From a checkpoint of a small transformer trained on Wikipedia.
Size: 11 layers, width 128, 4 heads of 32, 4.17M parameters.
Each number is 128 + 32 x the weight over its row's rms, rounded and kept within 0 to 255. Layers, rows and columns count from 0. Numbers have three digits each. The size before them is the row's rms in percent of the matrix's.

# layer 8 MLP gate, 320x128, rms 0.0838, rows 122-158, columns 0-127
090:147173082087178144135116163147090171079089170117158101069118110107095171119156089156155189086092081137083158126127166112121160131172089161170123118107153105109096122131115120062176089095147100128138149147081071096141115103102059115142099089197147111145132143141131086096129166083161125149125136151100118088143113125146130080106088065120101182127151152093134064126116081110177183102173
095:119178154175135139141077099190125148137092136062121122133150184110159114131096159049166114118079093075084138096124111082128126122141155163042137105087148107086161086152130160160099150194126108130134124134104085147108088108165137054135103139172083119175128058202111193092066139166169113138104111174105115146123135096139138134116108129149130127128085132100147123117185089104118138101132
097:128117126134089199128152118159177084119112123122083111110174129107134082118109157083123105147107116116128098100077153115094164132091086128155136212186142097162113086144163169099176121171148168183135163093137112116101065124107109151166135103146169121135152097132111133135151112092150153145172101130124067065054172108085105083074130175092087125102137087140107134203112106155070155089162
094:106123089219135170060121104108111065153082133092198103111099113129125103115096084147118090104109158145087066100106132186137156131090083123121139142109091074128096120113174107113135142153139146146176165076090142126166177127087133106161107092109087132111134124164125072155118121158106117157130126117146110041129148155118119124138094091115103183134092061084165057134127144072172145158167
095:135082106126147144162154179130062136104133165123139157133134056120101187088171151144120134126142058105129164151138136111137108192170143085140175127087198113155110147102144139092169134117112090185162125179079137142076094104140094150122148149086128170142146059100160092104202141110076103147139139168102149146094130179134157061121093139113195110105126098151154088180114114172112100163142
103:114106145190141120113148138136113123134071118128142160107118151117166138101183065114111119124059149112147129144185148099170149080118137193096104141112148124158076150147149113079178098144119189123135082179191151114169126180134135129094097147135108087135155096167068190092162086079122106099107093123151132090067158057128135055099128106069104116084111125113162138066097134146089127153132
103:142106103101078116180172153098156112151177128131163122176080155158128092150128159091101098092142107151121113097166137167102152112120139114148123131122116138156087116182134167125153124172126140140214144070206122123125115154085154149054088113139152102183064086195087124053107179112112153105132139074133110118127156103131160155154113170043127160141160141124202115146155126154157097102127
104:088138095128124172130176152121078121178085149147148095112136111099218173079169125115142168123140137129061090125128075090138075102157168155164118205121174088115158126101180106094138076132151100139131186056117111174104137106161121189147140133083101107090118148182088123126094145126133151085118051112137091106120152134107124096096114144154132148096145090144149151132130075098129123060089
094:185142154168136160170126150110138115090098087122148030103125171090126114148150105156108149085055133103095124091115106091118118108146113093132099140073163118119141124133156126176096174108144148126185145120159077152164087179149155179126096118120133182139108145146165162138111159177148133153075158132130111134150099089166128062086116157067194121171171118121119185187169092090079128168116
100:138105166079134154115154178140119126132145055138167120120121172091144111130094119132166092111144140117060114164118144092189092117137172159120109109086077108117159095180204086115124132147117077139053166108150137139109131133198129072152139151104055094108143126154177143120155114129127104111115084133153110122117166145095108098191096107196128179052145061129086132130157179151109095104121
098:138188056115082164133110112128158118101104148094131071093090184099146080073105150115143166069112034110148113087093081137131104106173138144152126115139159115123047128143101120142086103117167096130128147184112194125101152069143081143186120159121127151159113100145078134141095133157108112130101135113100094124174065168091121079150139072127118094098178109103111076139138148138099117160160
088:091110093126176103077145106161079136115160145154121119137088088094113176093095101193129124086138139141154132146153182063102162107189144072158092147127117083127164153128182146132082091112144075170092177151113130121096117083150171092127111145102086126108124098139188038133117096136119116154165109045172142127096135091110121151118112088175128122085145122046122119128150095127130081083140
094:101139092202095121174162204137108142131175139145121117157109146071067154124156098124141139161118094134139132158090192140146130143170081079188141141097066148137181087172116126115115137067100142160146100108154156114069141178120118084166095105114120194213126085096153097123104135123092113153130101148152121151140118076083074183138113112091109138180116169103165156173124144134151150117104
101:123188164119127197106150109098082149093171133148160152162133140056176125127095146123043083075128132067123117118109167138156119129075093089097069107151149054116154096113135164115149163103186125120098115062127094116070063094081104165119109119085148077175095115169094155151120117119159148083133143135148154084138113171165138147165166109122141158123120109150114132115159122120115095137059
086:126122162152136116167135146118008141153148178169101103212144141135194134138156145132199102136123082091135096102143116110121122142181111060099152121086130094150116131188140096159095086131134151199117158122150124186150177112119125143114089103149136131134172106147137186144120144139089122057136152115156167102097083054103106175155107105114124160100164139122092113094125168137136104125185
103:148143150214106064151114145103102139093131149104200142107141156072162157136156169113175129144136140126196114085114122115149177122128114171077108156139158084100165084119168081174165084128127115120160162093118197117125100074074111106127155155138052134130083148145142088068139131137140180124110111169081133083112069124123124141170115131070062142136155110103145080097125118156138077135124
116:105130181195124131128171152128080132110114134120150120166119159132164134086202162133143194132069137101093129122140067125149185156129108139149142112158098054144102107140187137122158129154143127180149134173092144065148141113157083107089084134116111069152085077150118126154151135103152125186092133166146167115131094120103138136099155124051129074108171128125137092119182072089083096059153
087:112119168164114147111198106161137199136111087086108131138138131140128128097101099121065119090146158156137073124114073170221135176154101110158133189069112135099083121137154157147158108130102115092065117167095144083080123113084070067175161134105148183122119128116159149162130177102095142163152137093096142108165132122145125138119126151113163161116053108150081130177076106122084142130173
107:127107132134113061106145145103128054128166108088093141113141173064153180127101159112133116153147093166152092080190087102098178114081093095115116158125087140095110121138118077116101178164088117141161122130170149114113084074146110144129134173119149194110132137152130118194089129108164073148170125130077121137086128124119074121165065161170128215142135091147094132095074167158124082138120
105:146132091132083118144080169128135145126104179082131111160099145160138060092124142111149108100086070039126133107094108095082168110079127109129137217133125098109146112137106114116104184111131145158122154108161119180087127113156103147151113157145078153101161096137086103148091141082148123136122073130120123057078151083110099099181139126126082140083134108157191102057091140114043141137107
100:126101159135096136157106126134148103120156116092075128117168108171154088125058178125103154103152161048106125121132116163205115130135136152135117163143138106025099133151116131157096120078181122165110072141146114109112181146174101138153115085061126151143105071107135139156165103122146101139135108069147122201135125114080082101118124083116179051120181109116116104084106164128095176135161
121:134166109123113162169118150137127167127177132095172100103137199137146107124148136085131140104159107089099144151114106147155121100102112060136135195072070109064113135179203099114138185167118142087152135097166109140158126126121142119173100176159132151140122137138088123159109158141176098180169130073054113148129136086112083200200147086101177139120134131151179120113133135092076073139150
109:133117109113098118132107133134176097118137077090132101124130155143100156106152159153128122160167053140151105153138036176087163112158080136158149159146069127110103066091160150134089086147138132139085168149102113127171129110113122133153173140152126139169137079130138089128106205123160060154157140114105140099129092133127155153228172130112197165122156048093129147133149094129046123125114
090:174176131123170148212143119138113069157089125160138080109094146100101106000111195116136092107148091075120125069125164083107146144073106179093057146186159143107151124160142175104131104121107132163117172131069078100099140120186128136125112102143149123122130123140105153146119116157152118169167110164106119143155107131112108108136086137095114137118108112137118153172167165124163109121146
099:191175140117103187128149119129166109157119127112126186120076145070091093156136187103111183107174124129134198072096116129141156156104153054154139130097071107079140166150137151118081104140110105137127157196135132106188097093205135119070141071125132109132170147129125100133083140135141145108200107079110159086143165123119117143149086151117160095079104055102132145126107100133160119156141
096:116136156168107126107194154139114119125088078135157166152147193059103098165161109072123208150112186161097150197127153108134111078115117072131094175138032149136128135152121119104138152086140120115160158107195087090102125153119095136106125145129136076143075170116168069132150133080083104134097118181101131137137148142110085129121158137116115147195142150132178136110169138146141078114084
099:127135152141112156138162165099160130115132126110091173123161204099179092158152133101155105084147153141174154164195108122125151156087129122142146132093112129129072133127166087132153092127121089145108067108159118082150104151091119091115137131150127132106158130198138169089077159141144139104150074080133127103066127115143090118140132082117136146138103134111202129071147173092053027093052
102:184099167114118168143160194189095068177088135061131163114112092160103136140162104107095098149112104162143119106128103153174161085119099118102131137079119189138089167097164169102183105135111117093107102079110132101104146127145079111138098143118129119128126097228188160101155139125112186138144041155101107125119103116117149163157146181127087176143088106122118162134177151134114072113134
093:103153147102170096129178086121128117170125165168157125150135069111099073114139138172053119128071079188145118103131156103143140105172136181142087140149175129116161095148151152184174105119145110133178169134121084125129168140117101128181047130069143164135145153132168094122058121138169174119100111150132113188178074094130115151152131097124084110136115078155158139170132099149124121042140
115:149096142093095103156111198094153145099084148116138100149085159123152106043135124123075137134166083081087103115131147110170143120128203134153096127089123117129155115208139122147139096050166083149091146165122109103111107097132094084200129080154127105118079100078111088132171152127123184127096082156185095135118060110119170107146132080123150092156103124139127134165098154096142087154088
088:160147165104079130140153140132102136165128156151151141120104156138112075129141121132139116124146107129156141126143073083177148040107112134120171155156200100105178151161151129215100149170136099207157136115182155152101172185139140121077113165155137142135136109139089115188133083040145114103100102135114112145080129085113193139165125135066170079096164126133152114132066090108100112098129
106:132144093203161112143083096131128138082092150116149118148137165074184139152185135109076137113129111073097105119120151143132164081154148096131175140135140060113145093189090137103162170104099096149188108118130092124037112162154088152115157186162103147160074134167102130166119147149146127098105151106100126138197102139148150126177188125163098128122138133163166069137115184135091166146185
104:168179127131111198111129096080173135141090136140117107118158159138113073140117134114110129156144132121085155162042057120185153105091113102150187140116139131061153104164117128123116118140100110192134152155130167068069172080144122198064092151164094104163142166099087109158109105119187108131137127075092142148160116166154121202174094116121141104170136130154114140155099135123075126160138
088:162164170137168134112086201156150140083163150130161109128119084120057081152059098094120144076079168145089123136127121131151136119165148155111072142132119109091104137173059065092111173170114116131109132088098136105082116133091122102114101108132049185108119086187121145119086134093131101187104099117132135153145126114150084124152148158145134194124150078166153130169124120146198167142177
093:077171118185083149176140120112177084149145152160039147102174122135151069124106079123136152147163090098169101224081090139146139137069100177106132112158156150122179114120127119103118162137073111149108091189113159125138141100123100165126145148125121152112094087154093095160115167078061126200122125104072142180174129164115138126133141141170109100083155120117176099126157140142144103116106
091:078169115149120202150113173133186112065101154132068079047095086118144128172087180135147122103085128112124122121139142127160232102097121148145154133137196107112145101114157142124110146122157128060117112088159123068159169156188076151173079121146115160129145133139124094124106130133112098074140126070164133119095117090143093157104141134131153106076122117139132104096150072095108078125167
097:174123164099110106178157162146138139129098161115128100107082138165211067099109173130102117145157128121091094109124172131148136148118194168085130112113111109083121070131155155147173105123107085093098136110125164100174126156129130053130104182114146164131042103167117135131121185114075093126127175166141081101115179115122144068116110110106167090053091094135140127160149096101164083089166
# layer 8 MLP up, 320x128, rms 0.0753, rows 122-157, columns 0-127
092:141124172088090187148129125104081106090111162169161144104178174104157195097120192161158158113082130143159099137079170129118172140140120083134088108119143134109173092157174137124198104127167136124131074160096172156148142101121199129162140162108164107079122119106119133160173116150108096131117112172102092098114121177018125205140103155104118117108129101163193110111105106133130133148153
092:197064138140094119149149161138073109148150104168138166156127159071123176153104082162096198129102181135133140099147129106139188105123123137123138152098128153145137212137153189140089097121133155108176123173176135111147145147148106122135182164186106128124116162167178161135103129129119144170167122103097160131112112132118102138155142137104185111184188106166119139125091171192089074185061
099:101104103126121136145134133151114099085066128173074143164114065136106136062140099163145171090139113134128153091122131095157193155153175190158147147170143136153110130133129066151130087056153077132090184153104142103150161138094095160172145116157124154118129182068123121118133209113184187167109099098136144126106114124219155146095099094133094126103120137138117096136088122131147184066122
097:100088090102096180097155130120144137074134147116096084141166126151154121146149119122168165121137113130102177189118133125190123125117163118186110120112165100102182084167111145105131087118084063128083098161164192100101126142161132147145177165119100134195113100057103126089097135099156115144103130126201153185176144134109181115135175125175195093132144116148072146111123181095079148124085
097:171194154116146145141095055151154089131155137142112091082139174152102104134103128172129121127081134134143129041105143117096154128072103143114075111134123144096183144136110125193135115200117173160147149165128147119132135177107146093135123085148119072180146110081122119108151078124149159106106139113183136066123133119122064133139152161123072134130029185155101139186081138117154127079161
108:114163167154122138139126206102205183123155160116131173041115091141069072138137135084124139123111141188145153130109204120173070154126170136139138147118112109168145115155135088132113157134126120170159134103156142161133097111136203097109111066132152202140131132105102117125096136090103130116090148100063109154148117094149070091155091170136119150176105067098099148185138171131111124160124
100:146125155187149178169084131165148149139092172077118176095090062075135108153100090132061131116082127142135139179122110124192189141100116105113123133161064132077110198128163145064129123179121146164074086138097134151119123171157089098154142104072113167126156136123137136110145098101141099125164151153098147176156076137107073116130150112158099090128095110105122186106125142189100116157072
099:117096124080146101119139148066142145139160124092104120139097131087111109142125130177094163066111097146121144101141121106098162122095134117169119121157143111136099182128031127151092185180113147110199178153107120158134141079102087173137139080119137133118155150079096107102135179130149113134176155154187123168163095163166120127159149102153128077209151142201096107196103099082136144185160
097:123154146106165176174078111134076151111104111113142095098127167118137197152133066208119100134141125164167089140111113117194154119152128086093071124114115216134151138164083119142154114123097121117208135097075184185147114119126120119133134084163134181118119138121142101145104141139166143135142112192139126100174166094155083168188108162175151178133116159095101143151121166081161143101080
093:125220156215137123121129121100090109117120100140124200147122140091122117122137105145103124164156104085184154114134087187117135110120129162106147109124152125162133113087158164089111139063123110177137124127133142165127090147088099128161075126136145080162077100187093129154030123124095128094118085064138212138170127108146138117106142170144125153105111128067121194098118113119090100065117
105:119164131179092115148122159126129178129142113133113137161124155167085139099131120058133106136149140117138168126109107183070159156143139117058152135138113117190115103109163135108099160184084122146091083156160099094190078186155095184154172193153132095118166117055114072116195125137167171171149123135152119142180191135126120179171152082160173132095128116111107107098111111131092160168158
097:146135126166106208094156111164098094122160179105106097102162144135117096138103139126136125174162105120148169125131115143123108162127158160111122091116135096113092160079097099176134085149152087124180125098094168105143175085147164153122133096156065170051107106139090135188095111075087124116136131156108060172110114181104129056147096147092070109127058114123110112089095192097137172148175
100:103132212119087155099150119173095107093094161138186094122164111170131150199133139188148132166081117110080131166080112127160092086149130110142155169106174101133108115136160117105107075135139132099175034152129072102122184099139141139154087129107161129124161106079103117119173142222113056107083134151122077158169183074114111124110115129147146101115160117171131118149134156131137127106117
097:087133177083105117167175122147145165064123070138118113152067133090128128139141152111091145142171131144124149080103121110132141101090070108103132108158106163137204093110091060125124114107105108080139117103150123176157157033104153125103174149117115110128086154182172187082173139127103138098113134128173171193142180166099065142106055101157115172144130127128133136133161105100170103136116
101:116128108122145102164165150147141131128174150148133141120135107127150127120122164197103214094136143144146133152153116117081111129160094124169129141081128156073153136191141067093103121116154209118137182119117123130161111178154099161156167147154084092153127149193191204072107117169210111120138107114159121101185127107095095152162116131070191120099102123169145162142165166143146120187146
103:142113127139088168107093166108096147154185101068130097133173128149111146129112168104122097165078046135122101164119162169162147167145132111029088121110168152109177149130139072136099114148081147148142071162127119132018149090130108201188136130105116149130100145163134113088119135093144124118149124120186116079124108158150136140159101128171158086107183159112075182156158119150139145126130
100:185157124101164144127115154116122148161081148107078112145090156083078109112077129135101136149116040191141168147177140118106145099127116114105136142125138099120096129138090120172135182144099090141117124107149136136159069086118124149144111132157111149178145175166125119109126075123186148145185119149099148106126025092167108125150107153108105044177104137106073188127157147172104102048144
090:117036122138139123139062146118139125119138084127143143162167164156085141116161111131140072141069177145071174123130099120035158139091098096131164154127159125217087153156165099099123128117082128109207174175116093131116115123103138133076092158151176162117132114155148107114136062138115147182143118161140127169139134064167135122114107133120145164144169128126146131055144129122073138183139
104:102141086114157119068192117155156140160154136095104206155086174155105102112088138123091178124097071143157139082197146089134071133100135108142090161160119105105137165099116114135100125085171107137212144110134099067103139120143148149146119128119183091144167174112176107145079125146153121140128111115096104093182160113136062130171170135132112191170176076152144174088120086134129133104091
100:149147131175167135115175106136083120102133081159115182092144133053130184143121122104084198115144159164119117178147122200197113121145130141149153113072148080161118087127169126139162071126149125110197119099117150076115136188164119114120136136158093118148116145188111127108137158137102137141174145113087116174215065120094152190163126113137180104134140121124108130197180118121156148100135
103:117085140100094098114090114138107099038138139072153132120128054100147136151098150192230131091098118153152133107160117123177113110163090166110139169097068099073127122192158173145136113151085209121135155106104101177111151085119105094160160082105130133133149128133128165101131097137138082131134140082112123075149179135124105138171165159140168133141079149096136183154126108075126164158137
100:113110146101106149206120148124181184150203083071120177146139166116113137161179119128158152137134101147135197109139084091106118122150087081092133174163061129114132124130179079132136167187162147085116133090122124106147110142048149128156109167156184123137102112167140136152146100147111175129122137099116157140060161100142097137123199085079104182142138191100166138097113130115121098163116
106:186146170170142146136108109115075107186113160094117088142173113164128118106122135186119121139120117126082184109115125112123171107173093144166082102179134148065127143180165163155145136160136127142102170146088088167133082127156174052153202086166092133121110167091129137108157148071112109183122210128164115114166135113169104111160123130101120171133127097083116222139105152141109098124120
097:107144129092098143132117135163145141168087061143140111133162097096175120070110156117179122109201197138120100080154125123130181140118142130104121166197119117163174112135137150092105157139146109141116128096034145161074133090153093102106157133124102064097108158071130150102187161143195138117128146176140154132118139130136050191152120157112105150119209157091142116153138146148145150176089
102:090087152112145058122099199160145165137118102128184119091131072136149177123176087151204150154114106148146114180179180109143098090162098105129093143132127150149159143111119132152126099165204125084091194157108126087135133145124080079126115163196115164114199093124136115120175158163156123194122166132129116084095155191139099110120132108100135141134134149142140138203106111157127099101095
101:147114164154197035086195079117117140112127098133139153159138166133196104099104110115147109171072156116116142105083119101153137117127108164120125173118099144161119081107152116149171171118134120107101097181109075092135149146160130124130169084138099115097136149095156225091082072199106110146097117118127108170100093133099067113112124158113139076097184146149154139133138057102151105160110
102:125161095128128118085206185121132151081149174161114149133126112164142120157131069097130169124093178133082189150174108092101160154092155109095214142096111144129094113174059087107101199126166152134148115155130169144127107070080122185162108091153164162143108119148172130161137102142140125109140114112146098075133100074146074122124149140133127085128088175169090083152161079122181126126106
102:117188108158136075146099162123072102136062149089174144162155099092152202100135125143172115105040126147113136064108109119118116135136078149097100107154152096108143150127101091087161098117149148096117122123078074122115101106156192100177114082096132121124119156111070163069144163128100123101104124184114184158138158105108163125107130060192114163105106089124188153121134119130155185127100
100:094110132097163090141167136171099130150074201152157144104148093149178132085082138144088103180077170172071080160142177121143118094147201107122154100136133118142147095135098127114125130113148109099116116120134171111057132155170128094165105120137049207126151135129099119101170158108116213114112105150192176151133132071087164110136154105104130094154115100143165114148086099166094121086138
101:105110147079139192160089177176120109140164121128165044113067128200152135112161188122096107143102122151160201121179130150117178129122132136108182179155088159054152132113166130177122123110105143111118138113167122161137071120118149126107141078110127184156130124134129129119128152124124171142108115092155116062159066085085157152183168150065128085149084144105152160126100116154104116180125
095:119117160047095118145132152155080142169156146138137102102116080136075146133139136155180108135201098122236092139127125127183165097171121099101175154147182080118185153076145152168104111151135104152132108158150099124116178151101136148112166179172155103133140154097156136158087139114158032113114125132157125152106077144154143098103107116135165078067176134165130136121148099126151133091076
094:158121136095122117068136146115082124093129147103037057173150143097091148061150109155126108131130146149095107082166155065108117199144123129208069131071165153146133119141169075194121150132113110152134179113112127089194065103087168137122138118097094145141165139106094086139181089146163156174126081143153072146106113121128148121118127130158152109148135135083088123119130164135148120072134
105:129150151141134156109099183148112109092152169083057107115104101193114172144199116106168175125090114156086151130181136146109132120167138092133146106130150094144113152114138167194150118135101119134146101083149111143186095122121087062139107085149119173160141103189106079137111116180122153107134170104137124133171092104096174066091185114147150135195096145076124190158110117154125131044114
098:086108120121156112074089131119087172084112176112122112150203129123124135125149170173089102151059153126112125147075097137167159128104136070125153133086178085093153127165117186135139104168048150126177118123110116146088140171136108089115151146108182125128182140199128154090147057182149080142171109148133176134151109169174088126159116146106134124185071129156123085145115152157100093094115
092:182108152105129098118101168103141142129112120177063128094130112082209111143168069165086130103173133116133145192083126079134192139141162133133148151126125163161156145128124080126083158113099103158144149179142199120153102141210084114096117123164097150135106118183131132153140158089081145162156128157099159125093110092106088170131082161187184094101120145051105111143127160144086107099116
101:165169088135125159091138131092125123139129179075140105192133124126196183145099169080114134149162148109119078128165093122066090128158137143103083174156131108162142145088148129151130084102177170188049124103130124121070086088077142161156153142188104096175153109065188096156119127114107184155123139113162119163137159129096169085076117113141130143106135153094107122174146112167161113179139
# layer 8 MLP down (transposed), 320x128, rms 0.0681, rows 122-157, columns 0-127
096:149143137127164112087133218125122130143108097097131134106103147146091129115101058108183126121121131091165099144156156129166160091092130141104153188144127125180166191132088186117120098170156158108176137182088195129120146147143079110178179161117109130148138080189174118171142081136126128122161098146149141193096102138163181102147155100077127182180201086120121110100129121110106137095101
091:146149100148116119110108130064134147128149188121148154137134141076116098188121071136166121141146084158132135069134137164114135127087102145123162151155135136133112141127140081126203201120082126151112193105095098102162132150088152144109094135166047216126136090107092157079134073084156149108136096142085123098151090142097193137154119128137153183118135108162161080039126119133132179171121
096:146125168139058092097134145152110121127153136139073102156108081172079141167109085129144144113128161117153173097163052149162157112178142184096162147151128085186104068149178117097119150128140146108122153157057092157082120122184106121135116165058059143121086167161126114065155177096104107135103128207135138158122185176127127146121125122087148127141136148084071128141169091112117125127116
100:093083132128095181110148052135095099100094133090089145163172151169151110109125102127083114176063121140139124159116101134135098147123143084135103127155185181110107098139135105089183132134121112174139166150144151120117108100175119097068046097167100116206111144107136134126116068046125145110106128142150110139128202168136128084136081143138078092080145160157099066132089101117155103170140
092:139055136144080126136127213129144155152134132100115113158138168145085130071126126135140153142107090086068140104166078118115161094202170148116182188130131163127136146172167144049117123116148144122133114177082067119069167127115152173146180165116096126113124126091152180125168133100135139166105181137125148109131129143127114134122147118118231130149192131166079131108135124160063126126089
110:097095121131148200096176134113094155100101133083124033094109143103208166114116143125147101133150193172118105159121128080109086154134140150138114085124163101140156126083146169102150123159133120117171170053153102109117094163106162117106162121181141193092112124131143095079104090158140119159103134180108178107156142191148200119079078091080142126147141145154140128110109120118190087102129
106:179152154122153115160098109119094111100126134084117158197097137139118131177170085139129075169194153130142129132091180138140082155085104190162084092113192091164125163167101089101150135119133079167102080125115071091103106094131134131138178136126118121136141078170133113129135136106149070098155123158097158140134152175108058060121129128148130092121152146169087072084152170130178048117126
100:093119091167145159159127050202109093148132113111157129136156162153140127150125135089185104127162125149149077091120154067127101082129156130099158077132116059121122165106168132140135210097121081168123173085167096170131112135169159144077123138185163130120157174141063095147108112135108135131097125157092154076142083165130158131030148118100143118139147137180174113141160142077146129128089
097:151118208160154135138099142067111096105116131099132137158119074189101167099135099148136191102154162140134101072122129123107102168110162144182136149122106119158081112141062127139204110137112124150146103161122136087175181106137089094156112112146167100144122119117145152163115119106155093150172130181163145144065156142087071070180087126093194151155144173128092128128107170135145140138224
098:108064140080079147120101154125047125118154115112154130116147106113126128118090104144123105133096094110111154094198130169171115016153153135085147184086088166104144065155144110122118092144075114124115186126116104100171126110115071087099073167086109137122118106140087170103103135183090176145126171118120129134057110054091151118179121151122075111122117127091100125166102128143136139103131
103:145150107152095111105129081143120162141115142111144155141124137147202195167166126180121115149164127136099149108168164092116125166128188103203125176124160156119110100119152108137138097161142118112095145208042096115145111178112106175145110115144099154098128056109113187098131138120169118060142167152129104183121123127090142076203106145153089118091153076172123146090068078119101126109125
090:166072079165081112182139123112086090165121048105137126196083115151137117136088167151181159129142164105147127096110134180148102145143132132127124098132112122139078140129071157125169129155111126107148109086137144112185117117175081146118092113137156182113142116111130110127131139179152214173193052133136102096156094113147143148124124161128164151139166138146067215160134131130178180179114
104:233139134145111102171103130043145165141104125110095132110131118087119176153139150176145118090114100206169130149158114137167123056118128124163154155107120103159129148085124194143153160206114150183115125165113117144105092102133113128080120174078151162146145093128134133121135102112125132189101095160145103106170089156093157118083094061137164169135151094149126154199165151140124073128152
100:136094111115166119184130175113112177180108140103085143099128137092216128136114180145155170151132120155164130119135062161088170144155100154149169133140166116127124191104157144135146123143094127152139119070103121154130127137147128111098131136165104152069120096105141129084045141126147172119128112112140080189155134255158128132155114177092128128155165135141116170151105152135133132091103
098:129137115127124103114121131102098145093184136094109118099121133111123122105110088101102169179118071111126136179169056138096049109143142138122101117125128182149166141145096140137124127084138130173142156155151109125189163107127153168165121093141102120063175129091187170093153122108163193155120191130138140126124064140116117128130130204129105113177129200110073082074138037130090075104122
106:136064155090128110164133095114153086079131154119181174153136096140119123127137110100121117151102105090128107158104092153091158168102117140135124149147112164154087125070142154141072118075133181149122170093143096121152103108175116128165050062111088130173093184124154185118122140108153071129078148115162140147070175183104107104086142122114129054093107174107058089169117144088104077144126
098:148100113121119110158161131119161097089140178116172154142119093083104136116154125111111079152113183096121100106150125121085124160120134133122135112136093162118202136108161150088092169086166088102115200146149102158102142087144124157104124102066160154117093100139120155111145095130133147200098174161087101127139160180148135177085180117190108136121126141111152057194146182173151020127093
094:086151095146087111170150077100116128105108111092163130099137129119114081097104157146124139123129095184202078156122132150144130048098108149123123138163119100083078120156149149166144176143092117151104138110187181130174216115149127105091190160171109139179113127117132082136122204171098099130112063121126155198103132093157129066094111165156121108118170167114138126153129107077157114087156
107:124065100170101092172121157099158111148105094154124155114111104127134178071169145128141123113116132191138157120134083127131109176203150139159146059118130123141056163151109106127119161102160117133082079171159173090171150129086112135144166118173165073131132131136038134164113110086135085159116095173097103059101137146159144139158080133155137113158174066127176118099158153087140177119089
103:131155109156130156107130125143122161107109126159108113106107144089171137112163079080105168078111091128133153086144075171140100169074133093125204136069118164088056112116136112147164123099077032101129086126122127137119088132139102122074142187163104135111104155146112114145165107138162180115126118123076109103106091189121117150177115150094167086107170137199178120074148071095154138133080
102:150131116092180094148097110127114179134122109156133117154128170114130144090177130092122139152094111067108130133114141124144119201118105120118105037156134170175106088187150111117136155126118177142105161106173149117172076126143184117088181149183110130137118113104128122091109049074132169115133151133144099053178106200166136157156144170127142191140177189141105120084108133136188141169128
105:184147136136130108176156150158074136195143158154097098137187108136141136124125135094151107157151169150131112153186132109051107130083152131086076147140131125112117141160093094158121152093057121108122092131114124098090084106112128128130134104125166127083112163104142092152098109124116184157197139155120150122145166196169160163154158162045069162193108173115119157143094136059195140156107
104:102177091125136154070139092140103172140098134224142191117124109098153091117090162103061160101120166204115154137113189080102094188147161144128143118082163167141135120093092127157121091079154151120147066119171190161115096100139090126124084109161168118106116150140129178124106091165154119099120121108078156167171106134141117113080117098131054091140111141166139099090094103154138126147093
098:145165122116141143146143177191183164124115067099180087139141105191131138122100140053133153175179143187139135176116089119148112142165110122126164119164138143170064188132113134139118106095076153051077113083109148134101111097088133104150174099114098169150120115136151103085064141099090108124126142098138160103123183207132134147132167109055151154195099161096124133117134105143107125134103
102:099114115189062152109151173151161150169145135123129108103055102138132144138107104119132104130145137191157100107131113148138103117125140122106148187098061115190075113108176091123102080115118166149132179076101141206156130132144102105212122111140129126100139094151149180161173182104122124146067132151121105072094187060123139103123133106167136075163111172150101144111054133113155098110128
104:160127160088155154094153109143163183146113085093140117065130126082173159118156138086129153107158110167103096153097138119111178122129146116200158122117152108115162185081203165149142111140117124145158098162108098152103129169126153108106169206101100138154154110171145155128197109145113054150100200091147132157122151087177200145154136102155169070115145048108147149154130137144105107101134
103:133123163085097108081074086182109163178155146118146126127148104188161109173169100149154117145162140127149132128166101098143132147185041153155135144182106200148060165135103140118105091142129130136122109165110156110158081113094109103139120146122104148186105128116171142104124189158150128120127123147157144175089183237179153151171145123075127124170142074146140126134126149058116150157129
105:113161123192057137084111097184155091141162097190158176145161130124162099112106148153116091163158117151112184132143156157123190160179109127131145131119125106126119155078156095190094087135104180161147114173120187137129121128153117167144115126139158171197118122100133147126097169094092064178124158101116099171093144213153191170152115164097142122126102163097128100116114119113088184113168
097:164201119140114081114158107200106123098135160153094081095113104166136128161129082176171144120183117115123153143170075142062159104164098138125186156108135183094187092128078143076163126152124126157108135158100076135094114107164108139146152111157132124111132075121188140117138111165114134134187136141107076090081150193123132181126146165118161194138141164116063158154113120178124172154106
104:174115093049149174125114108091136187097095144164113153129122134115109160089115162125095124148122094082132138098109132074137130121178104121132122187151131152168158127077166075125127119141146170114149154127112155159099124099102129129114077129103103139197126111140164175098087150204124143138099125149114165185074046205120146091140151074191177153146098113097099167191097109166126117166153
098:095138089135154096179182142172185093101087093151095147132145155104153110126102126114091146127077131147182056103147110169103161066115131174072104115130179198121131144126135131067101109168212113135093138099120124134135112138142146086154154169084136145087130174147139148079140189144141094116120153122132070148150140093161076069081098136153085100110096191149133155124109155106135089138068
093:176129138193140141073088098147104096127086138144105159144101175170142200066113091078097154127077113137130150110146159130147063154124152118119152085165158092151149085117128086145122130105115052062149145065132125093115163126105094144126126131109158178140124134157140070122131075122127112153149136091178150151168199167103086097137134108115149107115130199170157152176093182087102173112103
104:099109084129067123159151201088119159120100095048152086093032151129140175091128092104161125143090146146102125118147078121129095117087110122104118132113112146159073137145141177127152149160140162151113181119147089130144104077130152130135123119153126139120181106098192105135127131114088157166112037150128144108176137042118171093070162071116145121160140154127136150137104130145193129186127
098:126140113161129154093127151174156072147159081134140173125161163073113131164102115089146083117162106122124108092109164154112090122126159116146122136119096118086113134075130126083165128126149178136112169170152130148053084152161127194128047189145121080106131115148127178105162106183164185126121093049130110159119073127133157104081190092084115138074124138139174109118176193107154135095103
094:066143120136099150093122104174173098148145145084140148101070137183076106147150167128112119180133075127139125140089115147138081117175144101061101117129167092154155116077147108154150176156075126105158176208097106088136116118098114122182120142120116205083092142119107144125077186110076114137112099108166115134125116146132143155113148175072153137096131120165163215127115085121138176080170
099:163075123094106148059147122062158161108133110106150115167149125148149141037127138159148159155146125155116164140092122106065136074172160119146178173099084144171113180148093104093136112126133089128166117169123118148110173153118135144136123117150094123110088122173133140088108123082082087141040089099105117136185102173138164082094132124133124039073166134157086097114123097160125171173123